Each number is 200 + 40 x the weight over the matrix's rms, rounded and kept within 0 to 999. Layers, rows and columns count from 0.

# down: layer 15 MLP down (transposed), 1792x448, rms 0.0405, rows 11-41, columns 0-111
# up: layer 15 MLP up, 1792x448, rms 0.057, rows 12-42, columns 0-111
down11,224,178,191,177,275,243,225,176,201,211,186,237,277,222,222,169,167,184,233,144,153,212,189,207,213,274,205,172,159,253,198,211,188,207,212,197,218,216,206,183,213,119,162,230,253,245,138,185,243,172,169,258,208,249,261,116,283,270,197,273,144,160,182,138,207,214,259,176,260,177,215,177,202,274,145,164,171,243,170,211,161,239,235,209,229,169,190,264,169,168,173,120,204,207,213,216,193,235,161,253,187,143,239,168,219,148,197,144,195,212,130,209
up12,238,245,205,115,180,185,216,136,268,187,117,85,159,148,159,137,246,224,141,172,286,240,256,183,170,194,202,166,161,119,174,131,188,179,185,281,168,222,206,168,181,185,200,210,148,170,181,217,159,200,182,246,126,165,172,197,242,191,221,153,189,180,214,183,155,273,206,172,186,177,163,153,222,158,211,207,251,216,203,158,163,167,167,125,203,190,220,209,198,154,153,228,219,208,236,265,217,227,312,225,289,139,223,205,196,212,192,260,248,272,256,215
down12,143,252,247,235,190,176,203,232,186,190,259,208,196,204,161,237,201,176,232,204,200,157,158,222,145,194,237,200,149,209,125,181,184,212,229,209,175,165,193,226,153,136,195,128,226,220,237,210,255,242,200,175,201,216,193,225,244,283,167,219,168,222,224,234,318,231,257,169,221,250,251,202,186,236,186,146,224,208,204,270,177,232,198,176,168,222,195,181,197,169,215,188,166,204,157,246,234,155,223,190,218,247,206,141,229,153,185,173,205,151,197,232
up13,269,158,269,170,242,207,212,146,176,255,164,176,222,268,204,213,179,159,230,183,235,243,236,186,235,184,204,210,160,239,207,223,225,205,225,222,177,178,158,164,238,231,189,187,222,166,253,259,200,208,156,246,224,175,269,243,233,242,157,142,286,165,152,203,224,257,133,223,229,204,204,160,162,158,249,215,257,148,131,194,222,171,200,222,164,147,171,253,283,237,210,160,198,234,193,180,214,176,232,164,160,155,208,156,204,170,271,230,173,262,285,209
down13,161,259,181,186,162,114,189,162,223,155,237,235,224,189,259,231,167,175,198,189,205,129,139,199,227,132,184,251,190,205,177,201,214,153,203,241,288,167,173,173,188,244,178,236,245,203,217,260,197,248,203,172,119,198,183,196,267,133,219,213,162,172,173,214,227,179,217,157,177,173,249,203,185,158,207,265,129,120,167,219,219,149,202,192,211,215,265,150,183,140,158,156,273,223,233,216,198,240,250,174,210,223,236,199,186,161,130,187,239,211,200,170
up14,201,146,201,153,96,231,156,215,172,254,182,219,197,150,125,185,235,224,254,185,269,200,251,241,260,149,214,202,151,253,285,192,107,165,128,191,165,172,139,126,283,169,215,247,174,245,207,242,214,222,207,165,310,152,215,240,126,306,148,169,220,144,148,154,183,184,182,211,196,180,242,136,193,176,292,192,219,145,196,239,195,208,224,152,173,140,154,202,228,188,208,254,180,217,218,239,174,177,286,169,148,140,249,157,172,208,218,154,170,256,167,236
down14,203,222,162,167,220,134,212,207,212,154,214,249,208,221,182,220,152,208,179,180,225,175,131,146,215,186,229,236,228,175,174,261,221,229,180,151,222,164,266,220,207,228,207,223,164,189,275,139,134,254,207,186,192,264,181,205,236,155,157,193,183,181,228,169,136,206,160,205,202,178,161,167,144,211,294,225,190,183,293,154,211,161,169,232,160,262,182,227,233,163,187,164,175,177,244,182,267,229,110,199,269,215,172,210,189,232,274,221,234,132,135,159
up15,346,204,192,227,177,148,172,221,172,201,196,213,203,192,197,115,235,193,159,166,224,232,187,190,123,146,222,196,166,171,293,155,197,250,251,210,199,216,179,188,180,170,257,230,217,203,210,150,247,164,143,265,188,188,160,175,233,211,160,235,231,208,197,199,220,173,124,232,155,154,243,147,312,236,127,208,176,231,120,147,213,142,242,237,210,239,198,292,218,210,257,175,201,223,226,277,205,174,271,163,178,285,202,184,213,199,188,268,188,196,200,233
down15,102,205,223,177,232,230,181,198,269,203,260,252,190,171,168,265,257,241,235,166,296,166,150,181,212,156,234,273,233,166,163,196,180,179,177,222,241,168,219,194,199,225,211,188,191,211,190,204,153,190,212,140,238,196,159,174,218,238,236,255,203,167,203,262,200,237,196,197,205,267,215,169,154,224,257,206,218,160,181,226,214,156,128,224,248,229,227,203,197,212,204,204,217,235,154,191,185,237,176,168,172,153,221,152,193,214,219,213,193,243,215,223
up16,211,175,225,143,266,146,169,195,213,214,226,192,267,198,219,209,198,196,124,139,222,219,204,203,166,215,205,119,204,223,209,168,199,191,228,134,186,251,207,186,142,252,126,235,173,276,187,74,148,196,150,253,164,193,158,252,187,202,172,218,252,156,126,184,190,205,195,245,200,262,197,208,186,149,239,197,200,159,216,214,189,171,262,286,159,121,169,190,162,172,142,186,189,244,179,259,249,127,186,309,193,234,215,141,183,138,257,105,158,296,183,194
down16,204,207,183,158,174,203,187,174,291,112,284,229,184,260,251,211,223,91,246,223,213,162,153,163,240,295,220,221,200,153,198,169,123,282,177,262,169,213,167,199,185,151,194,208,160,178,244,230,114,220,264,220,237,175,254,195,167,256,200,211,128,273,188,181,224,244,173,150,222,281,193,156,183,223,192,158,154,168,192,109,193,116,151,222,185,228,270,179,255,152,163,155,225,255,229,203,138,174,156,253,171,181,224,166,236,168,192,231,213,284,221,160
up17,192,208,137,237,260,219,169,193,255,284,165,206,200,207,151,173,238,119,205,242,152,220,241,235,290,236,182,207,222,155,213,175,204,127,253,236,205,144,212,177,195,209,211,180,262,186,83,211,184,175,166,244,221,125,212,219,200,188,184,262,134,201,169,177,241,257,214,212,201,199,191,162,200,123,206,176,224,192,231,130,173,200,250,226,147,213,185,242,176,265,180,202,157,175,143,184,170,140,246,239,208,135,185,293,177,136,198,164,282,122,264,113
down17,227,200,168,249,292,182,200,192,175,164,136,119,196,179,195,217,187,240,174,180,293,224,220,152,243,240,262,210,205,212,215,240,189,217,160,182,154,160,195,323,236,211,175,190,153,269,212,177,158,146,259,140,316,124,190,246,230,148,242,172,202,220,210,234,233,83,237,236,163,197,268,153,192,140,230,125,152,227,223,255,204,238,201,159,239,209,265,197,177,281,202,158,149,213,133,227,230,249,189,167,116,154,273,302,174,202,223,170,185,139,234,220
up18,212,169,253,225,220,205,117,169,188,161,174,180,200,196,172,184,302,238,262,259,193,212,161,206,208,268,182,99,205,157,212,155,133,144,173,231,170,181,248,168,179,130,183,225,169,174,240,217,138,122,140,252,215,261,227,191,192,174,207,176,162,181,202,205,210,229,248,248,220,223,225,181,261,261,192,165,173,252,180,202,109,152,175,187,205,221,114,263,328,236,184,226,221,193,238,268,205,248,190,173,290,227,240,229,258,142,202,180,219,145,184,249
down18,177,188,208,204,174,229,223,152,195,243,167,171,135,177,177,213,156,214,189,153,151,177,232,133,220,155,152,266,251,215,160,228,144,191,221,133,200,152,192,240,233,257,280,263,191,243,227,251,301,147,221,136,162,133,164,149,194,217,247,196,225,261,245,166,157,203,139,185,185,183,203,218,212,150,165,233,167,220,222,226,179,228,236,182,178,135,257,174,147,201,206,211,194,212,228,257,152,172,193,222,187,233,164,197,213,203,192,184,185,178,171,220
up19,153,234,215,183,226,203,190,228,234,202,163,185,238,172,174,239,228,240,260,217,159,204,267,312,251,176,145,157,209,184,242,284,148,214,191,206,238,246,159,240,259,211,248,165,213,271,179,164,252,231,237,186,226,183,155,178,249,213,228,192,193,127,210,158,198,187,149,246,160,225,219,236,115,180,242,312,125,227,181,161,151,173,193,261,175,285,294,211,247,166,164,160,185,216,244,155,135,201,206,144,227,151,212,217,247,102,132,201,245,240,249,217
down19,220,256,166,198,193,243,215,199,134,170,253,218,232,219,230,212,232,175,186,209,192,134,234,147,215,185,188,202,214,173,244,173,164,169,213,148,216,247,198,197,150,138,190,198,201,162,267,151,205,202,181,215,192,230,139,239,233,144,179,215,226,152,174,154,211,230,200,208,182,187,150,161,207,104,178,268,194,220,246,150,227,150,211,185,223,275,118,172,191,179,262,247,201,200,201,152,191,193,155,224,171,228,201,179,213,199,176,212,190,165,200,210
up20,250,179,228,220,221,193,193,196,250,149,175,193,161,162,181,150,183,214,191,185,178,215,175,251,214,191,239,199,171,231,230,159,278,124,249,263,209,224,244,170,228,208,255,154,125,180,192,203,234,215,218,187,218,177,206,190,213,203,266,218,207,190,115,199,264,201,145,219,188,186,179,217,223,173,167,202,295,232,197,182,207,242,211,235,199,235,180,165,151,184,151,196,192,161,253,187,192,189,232,193,183,168,181,201,188,231,179,286,201,197,217,178
down20,186,207,212,263,200,156,172,179,222,188,194,238,204,206,163,256,200,178,216,162,234,187,232,180,225,205,188,180,178,155,236,183,242,151,149,188,244,205,257,176,216,234,208,205,150,157,213,188,207,280,199,231,245,177,201,159,180,204,263,197,260,198,194,221,150,184,190,183,135,184,212,214,210,156,200,201,206,223,142,192,198,242,215,162,245,240,187,253,249,203,244,238,163,248,222,102,167,224,195,184,155,221,80,176,207,194,222,183,189,240,254,132
up21,193,312,157,172,181,250,194,167,216,240,206,249,229,192,205,207,198,182,178,209,221,204,191,198,158,196,148,130,164,135,220,169,228,200,198,168,212,166,182,145,222,179,222,227,189,194,180,193,218,175,106,185,223,188,165,203,211,258,263,188,190,109,185,250,198,230,226,198,189,140,203,202,192,250,202,157,174,217,197,204,126,168,196,248,175,215,219,170,228,186,208,218,177,145,226,234,216,182,235,249,261,192,227,187,232,154,199,212,264,225,137,163
down21,189,240,157,269,190,154,264,196,201,223,220,198,192,289,218,240,163,183,198,205,216,132,142,147,190,192,174,151,190,182,146,176,186,174,226,247,215,154,245,216,185,232,162,141,238,196,193,229,212,182,226,209,251,200,156,218,201,196,183,125,200,240,202,175,137,198,236,231,223,233,210,155,268,240,169,275,140,193,245,197,226,234,213,198,160,160,166,169,219,260,160,197,196,159,256,248,261,224,231,166,181,154,201,194,156,232,231,134,228,194,225,208
up22,201,211,207,197,209,105,209,207,161,232,220,272,190,248,239,212,114,224,282,208,235,219,302,164,233,175,211,109,215,155,216,262,168,241,208,264,167,223,174,199,232,194,267,236,124,196,205,230,213,160,206,259,140,220,204,209,205,287,146,163,186,166,149,192,218,205,222,195,218,170,213,202,237,237,238,168,263,238,204,151,228,238,147,224,196,164,196,164,180,181,139,216,237,197,195,240,159,189,209,198,206,165,202,267,225,209,164,189,247,195,242,182
down22,199,214,227,290,122,199,198,226,241,227,169,175,177,229,174,230,171,191,149,144,183,180,142,219,135,287,240,194,220,264,203,275,175,169,179,206,173,251,203,250,206,203,220,220,183,288,156,189,170,192,193,185,214,235,134,166,223,199,168,194,240,217,139,255,150,205,247,194,204,220,229,243,204,137,204,201,158,217,218,129,209,149,250,213,227,235,276,219,108,219,159,82,187,264,244,171,246,194,142,217,205,140,247,171,195,242,207,227,146,175,152,138
up23,151,200,187,181,258,171,221,147,250,239,272,164,272,183,205,203,234,188,215,164,219,258,291,268,207,184,182,190,220,114,227,198,218,212,182,147,181,178,132,170,212,249,196,259,260,266,209,186,219,218,233,211,145,246,191,177,258,184,178,152,190,150,191,212,174,296,172,251,131,149,218,126,219,237,252,209,222,288,151,131,164,207,286,217,156,139,113,271,255,138,171,253,161,176,255,208,176,210,253,277,267,233,175,220,193,203,212,244,172,261,250,200
down23,186,180,173,133,185,129,217,157,181,148,156,162,227,227,209,212,214,227,189,233,194,202,170,319,166,134,198,250,146,188,187,226,168,228,223,225,252,142,206,161,201,204,114,230,164,155,191,319,165,110,158,213,167,233,152,197,213,230,156,169,225,192,175,176,205,164,247,155,212,183,195,180,113,190,289,228,249,189,217,233,150,226,245,192,176,186,188,218,246,194,228,264,226,240,192,333,186,203,245,219,256,195,211,136,136,161,168,212,248,275,240,155
up24,166,80,158,184,233,181,235,186,246,136,191,191,189,162,179,196,199,189,181,226,232,171,216,154,163,170,168,132,201,214,199,298,226,241,217,259,237,159,228,189,245,235,198,290,193,204,150,208,191,192,189,246,196,268,219,200,204,201,206,220,146,230,199,200,243,260,232,253,185,216,297,217,146,218,254,200,180,220,176,259,190,213,214,262,190,199,221,277,192,112,198,258,212,126,198,213,282,247,139,138,186,133,194,197,160,176,218,112,190,253,254,183
down24,216,174,140,191,186,184,195,287,232,160,172,182,181,202,221,260,131,146,160,240,233,225,239,221,208,232,223,282,215,173,242,181,146,162,225,186,251,208,203,196,184,145,150,206,261,260,190,124,195,186,179,182,185,211,223,210,198,204,186,161,162,392,212,281,214,163,178,271,151,238,174,224,207,238,165,140,184,174,160,179,264,187,210,260,211,245,212,173,210,170,187,212,134,260,179,218,189,255,149,264,184,298,174,176,187,157,264,223,191,255,233,256
up25,199,192,159,199,237,190,172,194,188,159,178,173,251,153,249,192,164,295,202,218,216,245,265,184,202,187,207,188,127,187,240,235,239,148,191,167,185,176,208,178,166,134,226,241,228,292,169,172,205,220,241,209,210,264,192,277,209,153,232,184,219,211,203,169,217,201,190,196,233,145,183,195,146,254,259,246,221,227,123,243,222,147,190,208,136,203,182,160,200,253,135,264,207,189,263,223,236,254,213,218,235,222,177,223,129,258,245,162,198,230,220,283
down25,178,231,208,192,214,138,282,173,215,204,203,215,228,180,228,215,226,133,150,146,234,236,218,211,214,283,188,123,164,212,260,185,199,191,244,108,222,197,226,182,192,128,213,225,143,248,210,181,195,179,132,134,191,162,191,162,197,228,182,180,248,358,211,240,284,262,167,203,202,238,165,209,95,126,236,205,180,213,214,114,216,183,226,151,184,223,242,293,223,191,220,230,231,259,203,167,239,164,238,171,193,171,229,200,146,142,165,159,234,156,222,164
up26,229,203,232,143,199,205,204,195,164,164,180,182,263,167,221,196,221,179,198,233,188,217,264,147,221,215,237,164,168,190,164,271,191,233,236,266,179,178,232,155,208,144,296,259,214,243,129,195,230,236,194,227,150,182,229,171,263,213,257,233,190,206,195,124,209,180,137,263,259,170,206,211,100,221,230,216,221,204,209,137,214,183,147,277,169,186,177,250,120,238,210,236,171,169,211,194,127,235,159,191,218,236,233,236,297,205,190,146,189,203,209,238
down26,200,215,240,190,217,189,236,203,217,226,207,194,171,227,146,295,235,209,151,177,229,196,200,198,243,166,210,236,154,212,205,140,224,196,158,165,221,173,133,165,147,228,220,217,227,237,222,180,230,211,220,180,209,198,140,123,267,209,112,254,203,228,232,148,187,212,235,185,245,170,213,146,189,217,172,188,300,172,179,230,247,185,276,194,229,197,233,179,182,215,183,231,162,175,229,189,183,218,153,240,227,185,167,180,199,226,186,242,176,245,193,198
up27,241,217,225,195,208,290,257,107,200,258,198,205,185,97,212,138,211,167,183,195,159,217,222,164,206,196,225,157,220,300,241,179,215,162,189,202,139,266,151,188,161,169,200,208,265,256,222,237,172,210,120,260,258,221,235,207,204,233,213,204,158,165,207,197,220,169,205,205,125,140,224,211,237,269,147,193,202,196,167,235,187,240,200,171,187,172,189,190,304,209,266,247,204,116,212,220,175,180,269,260,266,199,181,200,245,218,133,117,158,284,171,226
down27,134,209,186,180,147,160,134,211,178,175,144,130,172,90,203,249,212,301,202,256,215,215,237,209,197,218,246,173,150,151,219,102,116,185,197,292,301,223,195,225,198,251,279,239,258,234,157,246,140,217,167,201,207,174,231,238,134,264,207,192,196,214,247,229,258,217,126,168,231,179,156,225,260,198,227,184,237,149,154,167,221,196,235,244,198,207,201,181,186,204,214,176,102,219,217,203,147,225,192,150,207,183,203,192,215,129,205,199,218,259,207,190
up28,201,182,195,186,220,222,189,68,187,191,260,150,158,239,137,243,226,161,263,152,184,156,213,202,264,185,203,221,219,216,201,271,282,182,201,204,224,181,164,123,196,144,230,174,158,158,199,248,153,206,189,211,230,228,144,196,192,193,231,269,190,164,178,231,169,226,227,196,168,247,197,243,159,222,186,246,261,189,215,172,178,147,163,146,192,202,209,185,157,227,193,201,114,211,187,186,259,178,185,168,205,139,237,223,242,120,198,216,273,215,145,143
down28,225,156,232,184,243,125,194,165,208,229,185,195,203,167,148,130,175,209,222,242,230,155,206,217,176,254,224,183,154,268,227,194,231,118,168,250,140,218,213,179,257,211,196,152,137,233,229,192,140,231,206,208,193,193,215,266,255,237,209,234,269,199,208,203,255,160,156,177,256,163,218,206,167,241,275,191,229,203,184,241,172,184,236,226,154,194,204,228,249,246,253,234,198,131,223,213,164,161,156,193,289,175,232,204,199,165,131,202,219,212,214,252
up29,149,211,252,135,210,217,130,204,169,203,154,217,181,205,137,220,137,151,204,263,173,107,242,208,219,205,177,117,159,186,169,226,205,219,236,202,158,242,226,198,212,222,238,224,217,242,206,196,133,193,280,295,208,270,161,124,290,191,290,200,168,213,153,150,225,206,174,157,176,194,241,162,190,215,217,137,210,180,229,222,229,199,219,185,153,218,233,165,209,135,138,182,225,234,168,123,147,183,229,268,298,140,206,252,194,109,184,235,276,112,268,212
down29,252,120,207,179,218,264,177,218,195,181,128,208,242,155,216,224,239,223,271,169,265,160,245,176,132,173,214,208,238,240,224,189,234,198,216,249,210,192,170,183,217,168,154,223,179,202,255,195,216,241,194,179,215,209,200,177,221,200,173,249,178,344,210,258,294,202,161,128,217,236,241,184,211,163,169,242,201,245,208,223,231,164,210,225,184,242,288,256,187,128,228,173,205,225,203,169,264,236,204,177,132,244,242,169,204,177,145,219,217,166,176,170
up30,261,239,236,145,248,94,216,118,186,185,236,246,163,201,189,188,194,170,156,216,171,209,280,191,313,190,167,241,135,229,146,275,205,137,145,252,187,196,194,148,224,136,185,184,170,231,218,223,289,131,280,205,215,279,264,212,191,156,184,256,219,180,180,125,226,212,118,306,192,232,182,174,219,234,179,168,285,176,163,244,201,186,179,192,243,192,186,181,225,222,129,200,285,174,270,187,173,191,214,236,186,149,188,250,181,150,283,166,225,250,243,236
down30,174,159,237,200,197,177,209,172,283,74,179,234,223,202,225,244,227,191,246,185,286,164,179,240,156,237,277,225,222,241,188,163,224,176,150,177,163,154,267,188,205,208,214,148,193,135,202,229,155,213,207,210,235,241,289,240,126,197,199,206,203,193,162,212,178,131,161,206,250,205,237,211,266,195,214,202,207,223,185,215,175,183,220,259,274,188,228,180,220,280,191,206,196,231,137,195,189,200,263,110,172,220,227,159,181,186,121,222,153,163,167,225
up31,244,206,246,225,219,193,169,237,197,187,162,164,203,199,223,241,178,172,276,176,250,216,242,191,181,183,253,131,177,127,203,165,206,182,201,214,223,238,117,204,119,257,273,203,91,195,263,251,269,177,226,178,168,224,204,205,176,221,237,150,170,248,177,203,148,210,156,188,253,150,147,241,233,206,199,222,248,170,188,182,179,197,185,175,195,175,147,268,200,212,224,236,171,223,216,206,143,195,180,217,178,246,214,194,206,245,326,134,159,197,166,228
down31,181,182,249,203,200,242,161,181,222,191,283,284,153,196,195,237,206,200,168,187,247,133,198,155,179,156,141,214,183,274,83,171,301,228,152,199,140,240,255,259,274,163,170,179,226,176,193,183,249,197,212,187,167,173,180,143,191,176,176,189,232,278,205,181,194,250,174,128,274,201,175,184,153,244,196,193,223,159,183,210,230,228,160,237,232,229,112,167,148,244,231,204,160,213,246,111,278,254,153,188,215,245,259,198,191,203,295,273,149,250,218,233
up32,254,192,229,203,238,197,199,178,200,283,225,225,216,214,215,155,251,172,196,235,182,180,203,199,215,234,195,213,154,219,232,295,226,204,161,252,227,163,189,153,215,188,242,225,194,183,192,224,230,201,216,204,158,228,176,155,181,202,166,171,218,190,200,154,184,172,209,228,205,160,190,184,252,158,246,220,235,216,190,170,187,199,247,169,173,99,193,219,165,193,167,169,191,127,195,218,211,234,223,187,173,266,227,190,205,218,292,175,194,186,210,197
down32,160,173,172,229,252,186,149,224,213,206,189,214,215,230,122,211,239,178,197,236,213,146,202,199,225,154,195,168,143,288,189,133,256,220,149,245,201,227,187,212,187,209,205,151,160,125,178,210,205,161,174,214,293,160,183,168,221,224,178,182,251,218,238,165,249,213,149,174,174,169,209,184,261,218,196,203,126,223,195,159,159,214,151,291,102,225,209,244,254,228,144,192,211,291,270,209,231,259,220,215,208,255,184,223,215,214,179,226,230,202,203,227
up33,276,209,204,155,184,170,130,124,193,212,245,168,167,214,139,157,242,210,254,168,256,242,177,197,180,215,180,196,224,255,238,194,171,231,270,182,253,262,233,148,191,173,276,176,224,209,196,217,182,189,216,165,116,219,211,132,172,345,178,193,146,198,127,205,224,143,172,138,105,203,219,171,249,250,194,238,128,268,203,206,215,180,161,222,215,199,174,190,242,195,188,249,140,209,232,219,205,146,170,230,176,203,202,239,165,129,246,321,230,195,227,165
down33,268,243,218,245,203,180,160,219,226,196,166,226,178,217,295,223,192,185,266,253,174,251,188,265,186,247,244,191,202,175,184,202,157,224,146,208,212,163,155,244,208,207,228,225,73,197,161,159,125,233,210,248,203,212,216,203,214,267,192,209,200,231,240,228,270,201,213,232,242,213,227,222,237,209,187,170,194,109,166,191,189,231,241,156,225,250,171,118,241,178,166,158,207,255,154,242,282,214,221,253,259,287,204,169,239,255,199,215,225,139,149,206
up34,180,239,183,184,232,215,185,210,250,201,263,259,206,202,230,147,256,268,140,133,225,208,176,226,184,251,189,225,201,187,182,223,216,150,160,262,224,195,154,168,193,244,184,245,200,183,168,233,167,166,212,195,274,202,216,248,215,233,201,191,210,242,194,119,182,258,175,222,236,216,174,181,132,248,201,165,181,242,215,256,199,182,184,165,201,152,156,188,239,174,217,224,236,177,229,279,185,237,181,262,203,162,247,187,125,213,131,208,224,195,294,243
down34,204,210,223,201,137,180,224,229,209,181,204,189,199,160,198,218,244,215,181,161,171,219,273,228,264,165,194,228,190,218,275,195,174,214,193,188,192,253,137,217,197,150,123,191,156,158,199,272,251,201,150,158,167,226,196,171,212,216,200,242,239,133,170,188,177,244,175,174,203,213,229,153,238,204,200,227,180,156,144,176,245,175,229,133,242,152,263,195,186,221,207,135,186,227,222,163,197,225,205,200,212,182,206,180,262,203,267,195,208,237,173,173
up35,158,241,107,170,247,204,175,214,188,229,202,195,182,217,215,241,174,155,171,196,170,213,182,183,208,168,192,243,201,204,258,203,208,147,230,235,206,234,140,133,203,130,224,192,219,246,222,181,183,180,150,222,218,254,242,180,193,174,221,164,184,173,189,205,148,264,132,136,227,237,240,128,180,176,259,210,200,140,196,224,269,218,155,238,194,196,188,161,142,195,189,246,208,150,197,148,165,218,272,262,213,195,189,228,195,131,285,228,306,230,243,136
down35,186,241,180,172,167,225,230,233,169,187,252,206,187,237,139,280,266,241,248,147,204,221,199,198,196,183,233,189,163,225,244,218,194,174,201,229,207,203,216,206,242,247,216,223,201,213,241,196,212,178,220,260,233,180,118,202,204,238,215,283,171,337,191,236,280,314,275,162,195,199,84,183,203,186,110,162,177,195,163,235,229,233,286,226,193,167,295,247,190,184,179,240,168,266,158,227,214,193,208,165,158,148,208,166,244,229,166,163,223,175,194,232
up36,280,308,210,200,237,216,195,126,177,153,205,200,235,193,229,245,170,113,262,231,222,169,173,197,186,239,207,232,103,184,173,149,302,236,246,250,226,185,222,231,171,160,238,176,175,170,230,138,218,132,132,229,134,241,249,220,244,239,207,171,178,214,210,223,199,275,187,249,227,189,158,180,164,251,174,163,186,267,240,196,207,218,193,186,183,206,124,203,207,162,207,205,218,216,238,261,220,159,216,182,198,167,222,240,163,159,187,220,136,241,134,166
down36,196,235,148,240,175,205,204,213,209,180,184,201,192,245,304,207,202,263,140,186,203,222,194,251,225,210,228,186,203,247,200,159,108,185,188,213,194,232,201,205,144,206,202,229,185,238,233,246,183,211,233,183,186,239,151,214,108,211,196,246,223,305,169,215,219,192,255,211,217,225,170,95,159,247,171,205,226,173,136,241,171,165,216,157,208,230,167,158,227,210,206,214,202,268,238,197,192,163,250,155,145,161,174,132,252,188,256,166,214,204,204,208
up37,231,217,203,180,119,205,186,172,225,227,249,190,163,205,180,125,209,153,222,240,193,213,191,202,177,179,180,252,217,210,193,210,203,207,191,189,205,188,214,125,182,211,172,224,200,172,164,209,169,222,132,233,239,208,234,203,230,241,154,190,113,193,147,137,238,225,158,173,230,198,233,183,211,254,188,182,245,256,231,199,228,143,130,185,260,209,198,183,196,91,200,209,202,236,205,260,204,214,258,228,186,281,185,192,177,219,152,192,166,200,224,227
down37,183,159,174,209,293,213,244,232,129,221,211,243,228,200,207,192,188,204,150,189,239,170,181,201,254,231,199,152,240,230,240,181,231,239,250,161,213,172,231,139,165,145,218,187,174,207,218,183,193,212,181,123,246,206,123,197,187,224,205,247,217,134,195,158,162,213,260,211,232,225,171,174,184,191,185,230,243,232,204,194,209,222,233,137,166,192,210,257,165,169,236,272,159,183,230,195,208,202,167,165,168,157,208,195,275,208,171,160,231,211,211,155
up38,174,189,283,107,267,218,182,206,193,130,259,148,220,232,190,238,202,235,162,206,212,125,180,233,262,223,153,229,149,223,285,146,236,98,248,170,198,216,183,204,195,214,250,178,207,175,164,141,345,211,158,213,258,260,235,165,244,208,239,145,177,186,250,178,218,203,173,200,240,198,223,258,220,183,317,285,161,216,197,265,236,111,244,235,95,198,242,269,227,225,135,139,229,146,233,199,191,219,281,270,180,238,152,209,212,185,174,172,148,189,178,221
down38,212,185,127,209,199,232,294,216,236,184,197,201,219,201,165,168,190,187,218,236,90,164,180,244,193,245,179,169,268,140,197,86,248,165,233,222,183,215,157,142,127,193,193,215,368,120,176,173,134,206,164,144,152,184,261,162,291,212,169,130,159,226,229,250,153,235,201,247,165,272,258,269,155,201,250,254,182,186,256,256,116,177,207,191,206,222,169,206,141,154,230,173,209,133,148,183,223,188,109,158,226,126,167,237,184,142,204,132,183,198,184,195
up39,161,194,171,211,181,187,187,191,210,132,200,206,223,209,135,240,206,228,241,146,178,212,245,228,191,163,166,180,203,191,253,238,297,207,187,190,232,172,194,218,202,201,219,130,164,226,154,154,210,152,216,191,177,169,202,240,167,175,238,245,245,150,248,233,221,221,220,205,223,212,143,147,180,234,237,158,254,134,131,249,154,147,182,162,197,245,257,157,339,174,245,216,227,144,199,243,194,277,221,274,248,187,179,160,171,197,233,206,206,191,203,231
down39,248,230,270,202,204,236,160,258,229,208,238,217,183,150,193,193,151,183,130,179,256,228,216,217,189,212,226,168,202,192,156,227,130,147,197,166,263,143,166,199,169,232,209,131,91,189,167,219,236,194,171,191,254,264,250,206,199,212,232,188,203,230,228,184,217,213,172,208,194,221,225,130,230,197,235,180,177,180,158,148,207,191,156,243,184,251,187,214,194,199,180,219,272,260,215,174,233,92,198,289,155,236,178,208,180,179,214,201,220,129,208,131
up40,208,212,169,250,207,137,173,195,193,259,201,129,181,195,291,249,172,193,144,199,193,216,204,215,139,196,194,163,194,225,178,235,194,182,232,208,184,198,203,241,264,154,271,140,227,206,185,253,264,219,174,230,152,304,249,180,232,218,227,252,218,181,199,174,200,147,166,206,197,181,209,143,210,227,221,190,178,242,207,236,191,239,226,141,140,161,162,174,247,245,231,168,196,248,152,192,69,244,152,207,257,220,212,186,133,226,222,233,247,239,164,263
down40,199,150,146,249,265,216,221,197,139,166,114,160,276,121,281,187,178,155,216,195,198,154,185,213,241,299,250,198,207,186,238,217,255,191,214,214,285,152,164,177,259,209,196,172,250,161,172,123,204,253,188,181,148,204,95,192,211,204,136,260,223,163,204,189,233,165,184,250,159,171,257,237,173,201,223,291,153,203,185,182,164,145,218,287,188,218,221,226,239,176,200,181,149,208,205,214,277,181,280,220,230,242,269,106,255,224,154,204,74,186,269,159
up41,192,251,176,207,228,179,184,245,186,244,206,147,246,233,182,208,224,177,206,231,236,226,157,196,229,203,196,149,149,178,201,206,172,184,204,211,197,183,167,159,200,161,185,253,187,202,232,159,194,113,224,293,203,220,196,149,245,183,156,228,182,200,223,212,278,249,163,194,161,200,214,171,177,212,206,120,236,180,180,269,196,185,244,190,254,251,154,275,232,148,211,198,208,250,237,159,176,201,193,261,269,176,197,205,213,218,228,250,254,218,220,197
down41,206,235,212,225,205,207,170,173,205,244,154,251,199,161,183,269,169,134,190,234,245,246,297,205,184,191,274,228,243,162,194,206,218,171,142,204,273,192,195,159,184,203,179,271,187,190,253,172,214,237,266,172,204,164,200,234,283,159,129,147,131,335,195,230,284,179,248,242,140,210,235,162,235,281,162,174,206,197,174,223,133,245,181,191,203,183,191,189,176,169,233,163,190,169,98,204,167,195,214,193,181,211,195,184,173,222,214,171,147,147,226,256
up42,203,142,233,238,148,216,120,199,251,236,311,170,148,260,141,202,177,240,268,133,258,129,243,173,176,159,205,231,200,233,201,222,149,156,221,167,280,168,170,174,160,164,165,203,195,222,180,209,240,223,197,171,206,241,223,232,164,256,233,233,219,211,241,207,206,159,164,140,125,222,171,194,224,262,151,194,254,240,166,248,228,217,238,156,152,209,230,262,179,244,254,215,228,133,212,158,188,182,147,196,157,169,127,171,205,131,203,261,293,319,181,170